Weights of a small transformer language model.
Size: 9 layers, width 128, 4 heads of 32.
Architecture: short convolutions, skips across layers.
Training: 92M tokens, 5610 steps.
Each number is 128 + 32 x the weight over its row's rms, rounded and kept within 0 to 255. Layers, rows and columns count from 0. Numbers have three digits each. The size before them is the row's rms in percent of the matrix's.

# layer 3 MLP gate, 256x128, rms 0.0968, rows 177-213, columns 0-127
103:083166132070140123197063092160157113082153172141102172136079158162141148115145101200163149137178092116126146111051099141130128166114106122147133146099096074098093124123095127067138157120067141113143087133131152165127124145095071126127134197150161141119107112097140134146111095146066102123104118131120116100173110102108122179119112110111173104111094187134091066073132147075075194096111
094:153172126162124097172124129119133138147128143155150095173120119154163124197150095140174132136158117125142141139052176105125125087148117096072146114100116096193167109143159187157171147148130148142078114111090076138107146120200098193141091126148042118101131075144162121090165136123144157150100115164036155144063105078116134070095157097179109066143092155107154129138152136125147144156123
096:140065155121188076127183160108206151133166069170150089127147115205151127079167104125139145128111114156191145117098127168085121118104113141108101141163113230132132149144112136163176123144144139118089131157098134094096139132116144159177106113097169141104088155140144038142120189119142193150157166148158108125150094136130140111138097119194139110102163108126084110118136118169205104111122
097:081145125141138187149176138112193145084122068142145177106122170050156136128118112066089156176110091137096143134137057103074176112082096108097116151131085148148137162114175150151087128169129128100157105130133180121149132124102130183166128151160131035128116129119105098085152132102063087105164153150138120160054118172159118136134169131141152120117092127184153106130092140135129088123197
102:073134076223093169093120208100111100110177097156072133155098126123130144109139157126129119116117130176099114098091172125090128142159122089079147142136144131046125122133130134169081137084170084082061155143148112102124122138123140135156105106075136229110138131132132102105053114148176153123135141113125084109136151125091086159191086145103166106118174150106143149110108090152092117170114
104:164159130131193129175157146142138092097116093058161075198135128132114161077179157160152157113167180141112134125123201053198111140111100125109193154127126165157118137144131107115130128121170128089121165152083114162153094149148093126166141076162128128083148113102144091129101115097164090120114153149167104091118122182112073135166149102167143125124100139209127121108117140179172119208096
102:091120139083095068124076132161161150130148124147175154184121159132059131085155146148060115145104116118130195156133175086139131127123105130124182143071139104177130183127168129154174145122150075089159154174096125114102137129143085154167191101138108092085095203115144086168094163125176106095102141084151133082085143113079119153128167130149093199152085119173103150111159112117096108120102
100:140094141129154127155090064140105072104144142117146153161178155104094170153137064077188076139112140071113110106143129153072157065095113087123099091176111136101123100051092102114096153175124147180149121100151095103171056127088082093128082170150147124125178100142173130145158170126129127111168089071055127098139111109160139113128116077135138112119181125171132097148103104142121108090096
097:147154082141159098106128129139131050109111087079139082129111146136132160193089114158106128069192127145122092129124135120124119109093077167152110118215143166140127139127115124145100116123103124092182160107133149165176089186096108157137100159160168131172152168101099078162123057120142051205114192142121122141165091070136129106150058189131131111157141152124140102147116132154075148114122
104:124122103098125134040143108145157171093124050128102090084170109127195097088162104113184083149108161129120128128137146159094110115163117090185127124182158174130112121111168137154116106125106126134132092201124062103165118111149081132182168117123148154146135107118158125104147163140177182098127119149169110138183095140158153106100150143191149149110152133078158144169127092216207129102116
102:154104119220093130159152137138110178104171113151108174157145094095141120129110117135137103094142105113066088103103086139105082106158126188082096122147115157136178119104115166116148079134098117116148129115175123134201190135129124172086039095130117142116067156148151191102128132129100170133176146107097140155089135177170097198091131118085158200148090102179126158150102129140103117141160
098:096149085119138087110099126191133136101103181144162137166101247054075177098150132137164136105118163130124145117135124105129116128122078129153122100099078140123075172148139125127077175162127155111102157113198171133132119138106149092124123089119168103105135051119112151178161112118175057159073173158069123120174164130191126170108140130176137147148119138126144158102113126129159177137120
101:113121178113113140100150174096120119133103088118170115132159129159132180078138129125147210152103149133109086120134118108137129070220098100179061089096130149098126202127140145069160088100091110123127110095089145097122156122144106064176094109126137136110121092123125149108075117099115094118178120104143156122123124085074068177073191143125094153077137141143169076104087142170071146127121
104:149197146107165138117172081146099058104181084173146109111153119118098118076138124084134157092090120158139187116116134159130151106107113141193146108109078151140069111153154078093117114088082128113113172117096124154158123117132076148112137080147139166126112115054093108131078171075104099109113110170087102112190151169116090111110158091129136056092098114134151045142114162087119087127155
105:156073188154143151079088092106094185139119143131162153181155103168114142145160141084150115140121143069144109106152113160021139164117141085136158158098148099180088137123121153177177167115115200176117109141122094167163113128143122121121126109145109178056199170091136125087158143128131140146191129162162133149151103136128122105147074082134127145108135194090140168124185151129130140119181
100:115175142116101102082197119099151055083108161164115095124160150091084158127105138119107231136089134117113173134103109119192138147091111123106098077122185102130129165139160098108126137176141168100138128109124123091174083106080136141104146091167162122164131103130155175142067145141086171140096107104179120126142158160103139182120183132127078116103113102074137121170154183162094131097199
097:143112217096164162093084123185134142089126052165168079130187137142107112163120093089106134152153112175134147097111091117138130202086110164171129082158168130124137099137174084152152057101143125145089139160193089145149166140126159178145135115091140127078183082091147107110143110073114164093133121128145125144118124136123031111138138145153103137167132135144106095061126135109151091114099
101:136144130146070143101064082126161094151123055126124143098148135127130155140115172102070110102125096124119146065141079105191135123055090142135073174229071148109106135094119129071080079109099124107155153185151159115137109108110158162135174197087128108110175152095131130139141141140163137129129155163140087132120127134168145106133085155129117153099121164199094179175109155134082127095128
099:134133160127123131150117111131118140109120184059135109107153142112108096087122140117130174169155165097141203107092141130068073105116117107055038113134134104148162139181077121171128112136162131154132111081109084137139166130165146114147112126090122125119148126135114132153116198099225125225079138110147128049045141140142136142126167067126161157131132157117164183101152126126137136133131
100:055140129190173167118149153100163103128148113169069157149150131203111136112097101089121145176075079110106143173111089071112131145155163169145116142187147115155112160184169146156118092162197165120130125099142085121106142097123147132135132095078106148153132148152132138148128134133135201167124134084133073143199099123138112078088078109160120137125165171136160146073075153103206120122140
100:143149090129124115126127082135070150160144131094108224127159104107088144151170137148122099115130109119047178162129154080180173118088117127078050171108111106144159113132096165144098175108141119103107172096173138164122118153139149038185147131157135111121128143169105145149126107138141080148137131120071074090143117155127165129087098116046187153117179141084110162108123176110129140157160
095:135069118191093124159065147146140140126102098095115118114154135126238154097144118086108076091122054089173118074115160146130152089109175137067160141170133168119117048141132104080145114122157174179103128139132137137095148154109144098113155137173149103113082165127121131089128128115142124067109092141139109191138192129151089144155145135115089157152097090122129169165122152203101145094156
102:117112081133137176135156101112113126083132123163157124124137118071046185116136155141131164129159141116112082106118079082105185098165165056176104149081063104161092128167063125105156099135138134106114106136147169132145148130124162130141185158117077112093097118134150153102146067113129100234160135118117142096109185120132086121107146115190135138111127181148049173140152090107150135119095
094:090109144100131134140084113111146173068130124107140128174113162144094176156177128143184145109140157101140132151157125168084169101080106096156161167166146152204168179104105119152102176122141089183086086175144159191100132086160099137139182126070085165101112162084147144125096092106117172122151098143119135094109168140157126106115173097098150047044138123094119114135152122161134158130183
101:129107103149154159075127133130169145134165119126178157137155088134184132090113102111132155157155115135170182087124128185074112131042143188152132165193144102112134134129092139203109113129090150181113169159158125189159178092120123150163076183098146123115167193128188114096151125105141133109127109082139134110097130119152096131119151070174166094148106130203095191112131097127108111168102
099:096125141118163106160224143115146070138106087108119048224083144128098168121097090145110132132118130178043110097118116132109081117110111130143189127207085119104110136180149138120101163105146123087089123090108170102079140071118146119119110125082122167155139153129094155171111091116133116121134114112179167139088202115098089129130156145157103127122147068108136143089132184148118095136106
103:106107156123120130127092126085141122171117119141080100079108160094117117115218162134153066151144137130101124069112102145120101186069169155134108136062124117105148134117122140112167149123097153138080125155096145098146148157061150112119218145148114108152100163119100135152176135106106129113132142129156082159134106115145091040198107109117103136193078188116101149133143127192165065187147
102:188144115112132117083129127121139155075140142105129158141147104119101154156097106144113126144118095159062118095120185144213163171179147079179124096085120113228125135127117142121136118146163083133088158051115130175119100105109096102073152163146107204156163133082086094133106101112135048101093141151137158121075159118157146113145123160179147115125125122163063103099082156108134090148102
100:142096109059154172168162092068125146179146132185134127135142077169143089123083089148115118127136055155147090125125056160109098172153162138127115158146134111149106152106149172167133128081198122111151099092083152164108124147163136148137156080049167103147182125159177073123121089094168155134145150116129107176127066109146123105134090142182128100087134116071087150119167155099113095087133
105:113091173124141112082168151134134128091109055137124113173088123156177136168084058135113123140082104111090088168136083102123121166129157129121164138191129132122107159112153078212093142104132138109143159171093100173128103125130172098163116111072110157115134124100123108121101118136129164126145076123135098129182236072109059147118099131165111103158104111060138092086124087145129101064121
100:116135074141081127124176129138113137122115168108104105087113079082164171135098154125129172109125131135131100155180137118099106084147110183142086096157108089137118134122107065134141134159089138114157086135150069092085157156094086192064159148139112080166090159148165172217178111126131110077127152087120167130112131108123126133095103138074084078113160173180175130154091162135052093111157
100:151101129107147136078199156136123131143103117171177118112070152103150132099111145156155105159135101106153143112185132116135097108139166085154112181091125157139172135116159073056101158150155109150116094137098142151137122094107074109180142150147148115138073066125110089111179166176076173182054151140076092117157064126140094180190121135127102166112147123152076107155102108101127163084184
100:112196077145118112135099118146143106128172131102160099107139164094197082160160152110074167100119114150109210120138125114143106137146150112164108167155149112097125125134103194172111142146142193149097149134124207139177133151201121168214127126180184117084101105158120134136156162203149111119100131142184097187119097162133150148113178172143101139109101079161117140125141105124113118176107
104:152118078193155155174129101163161149112124135182159094137089085105122103128138081128136212152179170115120115209109133127103114115145110171144124161112091114161112138128111122078168116144125164187124128149119121075155155162108128146152131073098077127178109128083120139100136166146160123123131159141185129067096131145136100140114113145151123147172147109140131084098240189027152134123132
106:150150096157081085122167110133167174072143110108180099108121119174155154152131102121152165199130135158127070146082140142109176169148122110114182105108089135154116119097162129113094142089129126140138173126080161152070149074079130084143119167106143188085168104090107143161148172150158095102100143134125206164121118126153160130179170143113172106109130127062154179151109190069166097175110
105:158150171188124118169134154164166091109102137120170140160126126193123143150153144187113183125108138172137120171079181117104110181099140144106138153133151149047128129079110091172119126166130108084161145129143177104155122097126143186125099152161109152124111096138173099120170186123118023137140134142120100172127153184054108150160148126097065131160113127128130198172127103100180144168124
098:128147132135064220176053100183058174135109152113087110101141127126131146166103093157153123110156115115154119094115148096172077130118136101192085184106140094123142130103080069135073115116117071133110111099172095160098125126096108133126112125196109106099168077127126103153157171098115147127164140108129150088190115189147054110111134087115186147094158125177114100144127129101141144147147
# layer 3 MLP up, 256x128, rms 0.0966, rows 177-212, columns 0-127
102:147164152106107194115125170145079124167184183098147122155137142081142124126110091139146167115088162135166108161104139145064129117106143151153121146070127175109113170115148123130156122126142099064097120129146129081149111071154161093083152067097087131136107098125102194088104207168209053124103123144079160144128140158099155092107064128081098106173124136104130087101131136119160125075161
095:150185123139118067080147207151148140152100119124129121112138085094178133083137121103159158119136177109087100080175124135102146171148137127110104135116151149188153078157106096160123102171159149129142118073120135133128114172118063175177114138137143123153100180186131148087187163076119167132138101081106114079106167177151165140104140111100105172103117111185150158086047148147099079072111
104:172101208118142152136104192128149148136122083094142162106139095114161121100090125122158112125125122126185098157080096102077093149138109092125178183098092121113132147115137129132149111147108194190092208124094087105124088123131113121104087093131168133206075073096125126147088171127137150118056098141115081137161161201137104103097134109097109175159138145128078086189113110089127159112151
096:153103129141109071135123153137089155153118111122134090120054115117082159148120161084112132139082196183117113070136138086118155153089114140113183125101129160118105147158138064132130089093169145052095199074090118148131121162065155094149120164131083186084144134195159108137097090141142121087094110139085109126182136162140059155128145145128064088125122087088116153111145140094178121136156
099:122088082185093154139116096083114172124112107165131090097112145198146148142088177136085107094141126149065060106125126144136098086123132163095174129135048109078138192151146111190173173155132080088110112103089143143118181135158121185151150105118159121130099084183138080123165147153156134093075141117170139079099140151100117119120074066096093076175147117145150162106160117124150128128116
102:093147144151155099120118152133188117157146123083097175148039117117085156126113090114090097114128117083106183154071108145125086144120124107107115114086092169092134169117185109113121105125208095070190114135135157169157084108073135106123154093120108125119109065106197143149113092145147182134139170158178120161129116087118138076164091118143071123123143168038087103149122144100146093133136
102:024126096143121143157164123156158148136096142131104129127148130132119113166103161048137088168147085039112190115161155080138093157168108113063081108112152122149149136140187186160135134142110083184178142143146198091087084116136141117088143138125158141151164153144087143158175130117155154155134129082090159106107112100099141122154128092169142119106135079144123145083111131124090171105052
101:108111119130100155191092097143091124158152105154142159103104097143147049173063153051070164044139161119159149144175108141129113155150154184141155144130139168129179070080123153107160094091113105156131113161108132125101078158177128060108126157144095101161130142088134141066151106108152166108130156175192118145136106141103120172130100139087201116141154140100141162167136092090110152134165
101:114084114170069107147114130108118186164154132129144162131142154119128155151123181125142156128116132179123167111089092072149150114134201140122148192117126170141095124171134087141136102120100176138128096183086186163113121115143086112129095123156047133085119091134165174104177230141142196107127123150084118081084115109125187104118131068092139137075119122067123167110106136130142105119073
103:128101136082105119086132159090087121116114168146061120093081143149124144096156107133125137181140071156198090138118137095160102118108184144117131037165145077155100110104126167091123085170123110129107108180103092132091104105122094095099141135086142156095122085175118163107174170098125110104050110111064110073112140112115103135167110172103138131111126129104165094120108110091082120066040
105:133124109121104098083106097150120138175123145177091126081110124123103141154086147097095056149108177145107091153121089151116111121112130140123097168069148162150144133115112082127132137196070117144160155120142081192116131210117116141162177096151117061178190093163139123183121128147103141110172144099105058132178090106126141114164106151071098139206167133124170134107168093168131083093155
094:138134153118195125098157164093161169095160075126151123089074089119072127129051098118146099089138113122146103135162118088140133181142118070133074138172141080062095083096152056185085128163121121180152132084125163199178105165122143085117150105127127110160118157160123083201195097107108151160133097158144108139162116093121133101135159155133148136125159121166099120154104117098180100112115
100:143115156131151123076093122144191180191182107152137123154152084092088117101178095127130097157138095094131164101136090107116066111142156122149218180140059120135104098169120148137110099134143089094127107158148092132110148082091144171127155132148135136097163082107161083154144085108123117090148116161133174169117094127162152154134118130151107150099185064184176094136189077096158125200124
110:158114062132132135111102137059193097100129121078136117147151118105124129086172140086162182129113166148190157128099161128106085156103151085099116150113095130133102060150138192118096168149156113122131125145083161086095195133167112187070139129164061183062082112187158068118126166161165081131142106120116153127134156151175145145126137160082131094105151113120143138135126070102154126103174
103:133097110113154172199083104100112114130153119130094162126162120115097099134206098138119134082098185165144112119116104159149126121159165168171159102168098140105120157174089143146096147126103088106119143148121127039124170139070178130195103123144185132147156170156132090147106204107192123067126136105148147112112158159159113105080162163141104137086140095117166052121115204115119138162140
102:117124141158184153112113100183168094077166141157136149149137127151182127176148157091158157151086131107122084139102157154148168148104109076156126121069156115092120154157082074092136079077155110093067029086125143153188151196077127106158126162137143129074105148118071129106149190129136130112168125131155135133162077164099170139170140099142107112125124146181110115168146100155163159157086
098:171176097055149182121146149046074110124102162124072083176103098078180087132133099111159124112139134157168143097125125108124120106116100129140151115131078067096086152152088130096041193167118137104111099133154123119094182099116156111104127167111066085161147148085109128123109143122150106132109095120147124100106111097133156044119166149132132163089136183104173136145121104083169085084130
101:147102126184132080159189114124141171146161118180136108145160159131146179117128125131069083162100071154168090142101085142098236131096129138152107145109144105132074154118150173121141158150123142134077134206115127151139132155148089140121126142127168127176101125121128136098148133106118221152177106184103078107143143098124133095137131133206141138064116110083132108176134169105194161087104
099:158144153105133134087076132173109158061119142074089157093142158137147133094190158102128172135171138115121128095147084112119127115130137104142190163123221079128068093143128156120075139111193131110192109191186119123125140119121171160119144197141090138080107105195175102148169112105148097135147141152090114082078148125137155119122155098140101176089157123117160120077109116181126135088088
101:162123109110103129096154130164163170116167083157121097093148083150138145061114153152074159124127142115182168099124115120142119081127201093142155109145102142139141090093112096098107127102128110140143186164069119158138110104072144110163140158122211122127205112055153079082129142151085128098091133149100180166173062133182115087151138181139139110133094073085137082071122162129119117110132
102:130078139143102159159119107159176194096126132170193084093148121173171123133021159106126115100087161114191076158125141163095103147124124114121161140116141170067130143126151079106141162124080189179185096145117171135136134116071112151115126178138113142124111089104194175128112147115132155133128174141127120092132072084070139110141142138135075106133156117162047133149131127134146123066130
097:150120127156144143135143130155133150169133174167115167067094146153154174157154129108124124157151160085147117073145095129172183151098185149099115070158065078133111094145096085171115116159062108153118095134108080151180148072148069159131101158168152118164076153110120181182181101105162074094112150099132129090148119140108123092135147063159102119153111160149098118153094141159134090043135
098:135177151125115142123127115100108104013159145146108123125119097185108076105142109133112057124080109123164166127080158173127147123116019104144138100098157203136138092069131138089118126111110143135078107160107117099116115162144130092138119109118093142135117147110162155154143159165103148104069128142126142054121121150131089153081070158146076108134102121145164099152168111139083143167214
094:101112141129121092149111098124118101150072167116137146146080142128151185137126109179085118093110114124029123123122136082128201185174155131164107060093117086179129128078107112102164159177107145150159097101138161139102130103065112139070117164144180108175120103128107111149138059126185143097155149138108123135139155124137100112094061082091172121162145089085133134142108137165078079172171
106:098143152093115098109170099094140207165141075133118080124120082131188154121097177102133176130158139132189187093120126116186131100103101118116114124128122122133133140172093055126109090172140167126114215139147126105111112147178167129144172145133134091194094143054170128083184128146122105194137122143111090087104104115111136151153093103131216135172172125154134098123131167141170136146105
096:105117132158145148123150117102111066149198115116097096093093185106101133176150145117114147094174103165119186084116135187156149109133091098138175157126128169108083121193115095147130092127159131123113094118101142148175073087165155119179156175122176201176158137106140171120150151082194176111150209098088133155093158135170125143152101162129163124126162103137107150126113210117114155161143
101:124075155111089090101166134073136094140129102160116159185103190118132166119106148149138153123173133123114188115156157155060101116118112075156155191181107114139161116114108138179080143090154099117104135092124141164130152123141094190140153129100115109094149179147142143154088128171173171136077157123114079119122139155115127151067097090101159076089197065158117089122081167137050147166109
101:151139119142136152155090173146151165119166158168171131150149045108135092190109066119191120084147102123138115180120131120109102136140106134121184131153087113122143121170115128129097169139137153109058101118150115188144132213119198061080122122120075211125175156093133132118062128159159141118166135139133162122143178105160127069139120162172138074126132105109136107061104162124135118160137
101:159115117124150167126179175139112160169142100134118131127127113125121126125107081137097165155113091107172106137119102112083127154173217105130115157193170113111079135046161142150101159072163111198114094138136140159087198145130170148138157110076147095164141175120147091169111131159104163173146171167121074165138135122166063138098144160143130112120177127097123139037169146072138165113129
103:122105092131147103094194168112066134096118139068178100134182102096143125089123158113150119083187069186124149146079147107153147158151163113143094137102137072128112166153160151047103126169116156114093142093182125092092189104147154129138116178133121142077159108142102153139094106092119116111145121158169090126082089141077126083157162151143137189105141097176110064139110130090172088093167
101:168114198141116126178134165117179111127094122123164177160159223168091140151088072111125125168103161111141081098088108177061167106139109154165150109186181134170173120157099118094082163109120129111105116152120102105153197109118106080102112143150138145144125121154111182097131123133105176145170114115065156137127097141116178154085160115127123125039134105083135136172073116163153152136118
100:169098084123113063116147158186108117113139092156155129160128070090098169127133084096128151141098149184150175220067152146156101096085153181106160111148093178089085124123088119162128086130129151132163108199164133084147100103063149072103125093141091123149146127126155094134103135100110062106123139119125137145156183139157141145079122207131108089169118126139165163109133086171146099136146
099:112088179188151194151171138140157102141109163180092136160169150121112071114148135138187114146117069087115124113182098148127175118092148098161091173171181140176141118137102115102174098109137153182181105103132104131175204136096129182085104187101177158153148204125077137125117087122134148126162156117105186111119110096126127149153088110089152110111118156080119153105143154083142162112097
105:174140113145166102173155134124118150121124078168126137142140111159133103141113129172090098102125147113076164172142044158153078088126091179103146090148082121097128138162166073145118123102104099104102127121109129123078210140140149123148183191125060132130121176162153071147115114134124118199074120146081130179153089115101131108077165063120121146144152111100135165141088128141187154177064
103:125135139098108095131108107188122094155143135126061160142173088164100152116109146131151175154123148143168116150152113099151172123205170130098197075117102194140126129076127172117188119077146133157125117119114150079131063085163166088127112082138176182145122135154156170137091137113073061113090117123189154106089161117172082174104143151127137136102042111156128135155116167140111155157146
100:203082135087115176097145137138105127083128096107170111109118083105169128135175161147189081127155112155130150150117103156134081112100194097134135130117146143130084081166114140124125083173103170081102159110158084138073123146090114167151112100085164135103190139111112109185099174157054132100066115113085147155166095106179087155176151176101192120130121101130089103102126122135176156085125
# layer 3 MLP down (transposed), 256x128, rms 0.0907, rows 177-212, columns 0-127
103:038139057090150052154138145170170173109099094131098132134095164202133076086108181173105163077106119117145119134130107056164138072127129138114145183162120184142114106138193163165140086119153152114131086121125118130086127143120100125168176189113144169133142106122133107134168084115115143132155099149167098111122149126072147073130100131114164202159139106151158108128152121129138075140094
096:176120182136099096120095063135113164089096113125143059178105101144090150158121136154096161153104084119120109131139151137128133126075101123178151107085131138106097108189197110146145124098109121121138108152148185128131088199132053151106110138114172130098177102053107168139101129089161110140120103132103114078104123141190111092081113110215121152158163142141075194059108135149118132146119
101:122128195114147138133116116148140185113205103076099063067132113146141136089148123163079148149205125122178207166123141115106124139113115145124167088149144165142125168116073153146128094155130143202067226135097169137124085161095110158151121120142198088128158133177131120134138186117143160127100176097144044143142106156138143117171124141111126086129119126125109140169126113095152156141141
094:118181138136189122172141144155173108160119090167157201175144160131189184129116116092129094123102095168109137194129126092136114169125166201123083165201189121135148181143126134107130132155129131084140132135100145134134064099127149147170130138137143104075085149076105170080129167129109075122165144123120125123094131151172143082146145132144184153145106139209108097095118073190088121138137
099:123160087125103141125120190152120136076215140196098151119113197123113149111120161121082087129118087140092113081123168119163129101130211099132166162145142120132152135115116140114175141152122091168148131106165162115111134153153099137131108152116153127080159151134164074128150128174168170092185192178120184092102195117124118159136098109128175139121132179117085042105124114116086183111082
100:143086108145099124137107161152124137151130155119106166147061169100112122087127103106148136118151131066158099104126175067150168154179101113139120164118137163163083144088198164126106100085118148111176060061143154177157141140063115079106182148069078111137144153114149168080119143114081152168134152137085129131090139106162104168109161139101119134189141172100161065096085138179121176109142
102:112122147193108140150208169116104060129094131108131134122157162079132160182096106075074100131146160068173085111093094044070105148111102094087098179097105130118151115138159103095138098107089065122126150113136160094176117110115084121140153148089135134136140151141063158153123106116132146156110090117136135150143120103158109135187101058158142115112096076163094113110177130078116123108059
101:182151103098137109123119106146160170081046108173145138143078156104104129099144173132160171122133104103133113078117121103139098109146096142205108158101183112133102138098152136158120135130122175103182177081124120162140132088122131149086117141061165135111150072124173154190152117175105150132151033105092142061133129107160142081146152084197149117113123133114165100087137106080190141088117
105:153118119115160136093166105106129125143000174086102160105134131125143164087163130114125150125065122065108138117141159159164131106150098152137118101125107150177097122152150143113107135129177140135109109137105130137147166139087202100128137132107189135079103122118158103131114136112128123107161000103174118179160134136166118103104147103161126128140139138115142137147134140142122122147142
100:154215143124120129091181137062087135144234104137097156124173103142136120141092155122188113175121156138119116142138114084079095154173113151163133155114082129096119156123151149096123171150159124078138146079127085141117105133113097090130175099118097112156161163140168121140104168107109145125125216122162107103146088125103164093119120116129157105106195182111099146139125034178087161155146
104:146107096084132113111113158102166102169167104146130107124125125191102114140155129110140151099060183111106095090181114128117144152174139183179132139142103159160086189115200103115094122095094141085124121116060080124091147128118122144096129122164076073117105063118098179174034107115187165131108134141155154133138162116107125083153106119090128110107198075089161123137133130057160139120131
098:153157107148117158158092128152117104134162112096095136145133089117113088180075128135129115129128115128091130152072184108151140139125115130136141114145144065212137137145088188071160129201122098108100086126072154088139096116125110161148104125134122100115122131095117094130150209102051147060170098138136154100103224097046135121109140124088088111136131132151154148105080087140060117151171
101:211105164086108162114099108125125117119132107149074120124081066117109114137178133131169124179094095140186166093163137088140089126147119127077119113077134073125157147194109154091106111134161085110116076098143130119129190089110161122088129174108183152118137036152087145148125113049049127144200133116129131138127119073113100065112100109177141131139145120130133138121120124086140106159161
106:165127145158117131074143154118173083113153128156154132160126167114168173043145169058101171161100132176160174101091099104162114188165094155120098149099103122127100058135139121108157183114081122118143174044151155138140118097177153178093224148100118100160120158156107120130114138082109100190121159119102142141074159122140136128130104095120142137123146105130148186183119156137174106114138
101:098149201128113097102124117156095119116068112170119152217124132127104128110088148102119114104129072093147107143115097110082136138048122141159166143122097094140084161160128127070105136141184092115090142184085105099175130129109084146131104154130107172112150126016108122077116107139074177090153053109131137126201116114088105139135046124157139110121135155128108132139107119133146106120076
103:125091070145189132101098118070128104177255148099130160083152075145147096159131146158096113122114094117121072098155144114130134132110091143154183173163160145123119131090113144090133143109130120047173133133114103135175174106091091068154145142132161163060145136179154132110117160115141106126108193092135071127140131122114178115143163179144147137126118083135093122132156087177139150123117
099:144162140091129190108153138109146081102144136140100105146039122130123094133078090067191145144108126100122095119091108087105132162105125119108151149151080101083138150163134155115104134171077146136115146133141113139108139111059168121041120103084042105128124138096174196130129097120120114157123098070109142148140088087158080113187147120169151149045117112104100132144157181146169140112184
098:078101144141129170127171111145054126128117167106099083108097127145130100176104078109156144118121120097127150132140101168122183143166200093112168130168107110160120103113129147117153172066112110142099100180127127107097138192111080146119130127176151097151111136177222087176158091162161103104134139149165156135141171113084146149130161176108209077185109148149091140135104115121066139180168
099:145150083104106165159080127120175164151231102226175095160112135163146099088206120175106074119131118120130115112134164167094075101131118116151157162129085117140103154176088129132148138095107146131111130160158126150137086099140093135099106128140180071143166120125174200164201124157135194074134100112149153151188131128126097154111143142158114141135112094145124103105134105140082158176134
103:105136125123177107127206175121162105132059136114128100153114125104205112139132114083166100138092123114169131130130135161044173166132111171151099139185122092149145145056147155127139122122110176089139094086165109120099143165117096133129107158134088188157126149174186129081143133098133081159096191109152054108099128155096071161151172127149118104151125121113129124114091061133156093057128
098:165195155156112098124185142204130115108111077136093103150117131119141113080118132134113094117100084152194120082126128193107126098158135138159109105172122141160122118121187089120171127155110176177150102133119108128172167050084148169103156147147116154124081135142068118166084165122157145091135060071082186138116147219129138113105181148107161138111127099126125111084122101117138076170123
096:134178140085093189159150094131085119125119124154134147146074123064121177149119115158109079177069141122099129098136109098169117195089171117133067140052069121200108158145148069125137144165122120112143125115095089118157124107138103115106140127109074093132172179069140151152203147109117136122192133090097118132149120139074122082100085089151133161123173167145123140137086173150090119127078
103:125134165156132142144138078138129075160000132116111112131079096115105190120139114136144134159102112151098131104097077081139139148135126128116127148113095081097127144155109128126104102191138091156129141114131117164123104093100147154143154123111203108098154178114148117141170110126088098173136050089121132156116198144174115133124121099110157176136142138123116141104138148143153112130110
095:098081056077101119161149143111068180107108154159103137138118142081107120112067123119142166117089078080140121144142159142137146073162170115125128085171072144102091109112171165126083121136200119027111173128138141124118140210144129107112137119134107166150100109152145079098077142191077164089134100121106111109138112133107144140180152125143143129162073203123067108130146133130160144108124
104:134142148052111129144151135093087071138178140108159148152169138173135101156040141115166089106125182149125081177183131097160158102167120131070124154059132176079119110110109150142143158093086096129118155130072117138106067114109124131103115176178166129127089120148093160151106136149119172132090148159124126122131127200171153094138084131123084110070099095137127143166173091201094084116140
101:158125132178103160130102097130112153042068128094130153112134110128116105088166174104125132110191154165134156158192152194148192092132130124077112163101171179135148123127144139127137120142145091172110105077129154099146140168138094133155170152161132136162129132161142121152125157083113107153087106171102094146176118175129167171143109138061216094069149149152143167160136086114099086097201
100:092117170131130157154129117191165140114112102132089111072194068123168138112132070136084151122129170098094118175146089089145095127159083134140155128210085106156135121168101124112153125141147175094181137123144101112144083092150104080098071122119119155109138115162146144094051132160156093095108134164154168142077136092124086133117161148145134112084101158088118157141077098066077137037110
097:133138147220139130146161122163076109132226096104122146172063108137097109111119152187104129124093087220123119170174150147156163122127161133079188108180133182125092121087082120170135132107158115116143097104108123128152121207128114102151092148170110152147196143103093078131133127094163143128119157149111082121111169142123119129148103147109100155155150110140181077086090154158079121156124
100:107069109137125116145099114110146136147255109155133134110112128150131139139182161100080147095153152096116145146172131138132158116075107132150130122101090157130169139119120110101191082109120126128138133126115136113138163167120126102099126136140074113118134130113170116138134178114128113112122255176146099134169063131102120100099132113160131120151138127130121105108163110147116122127106
104:149123161107147141096173142101152114120121128175135067095070107133129116126114095123135125130047055117157130101099098076132168144166174093151077123151117142142136153138130129121098104125145129140131180158145168114121167139135194126118130130060154130108164139083119187153122077127099130119093009117185073133126202104157147097154078099176106143143149099090139112127119175059178112130140
097:102159123134104222115143127133117103078148108100113122150092115126145115095109123149132117147155152165138100158090133103191131137151184102105099105071065161136144144085159091119144203116151132142142105124078080136056166136111158159160129144155130100111112151092075095124130120215122102193176208131121084088075155123181140138132161120153126147154166117162095094105132185104105185092154
101:119121159151133125081118148117115145163003100137121091151082139124159137126146128146121081123077095125106137124179152116131170124133138142147138149102163139079195095140204148145106157146159104138070136123109113135113077123110153135133105121079104123091070056162071155125177081166149169140073023148128127178138161137088119114167104115107131141145134143184163102159157134081115125099168
098:121094141152132136138119127089159181171016136081093074186095164113126105139102134092199099120113117090136069135164167189103078145060115166139131108132146047139155156183138137083121120119107090062096122146166087103094162146123114149139132130080080155144150155151128169121142077066161148136141088119145146123106151143106169108147128105116159140112150171086087166118110111085161119119113
107:084108145046139163067145147073105144160077214127120127097134120119118087126085105144104102131149099122154128126135160149115161201140188132140097100068137165108076141147103134110121146107123162128151132146148161094151146082112131124170102135163140119063088090135151061146124142130124134148119189060143119148134064130141131165137112128190194108115091145096101225132112137117178154075129
101:140128134179079069120075113182137084060167094136151172076077131162160166123171093111180159187162138115146107131117122124090115112122108169130158142136076123115127131112147100077093172132157147137132171136115136103076186092143097110137141111124155099097092100101121115107173115083143110099125158183072186162103159107141135133120127124164140151053131135120115160158230108063072113127135
101:191057154148091129140146100109101128184061168121154128104075150110118131117065175138103141127079074183113148132102099134117161149098163053138139201111160128101072116148148133155155136128129145090098185203168136107127110179188109137130079170152115098056129114137106101158124096113166137111100060111165098100124193087123154146117175149128131125095131079117136137112114147151138114086131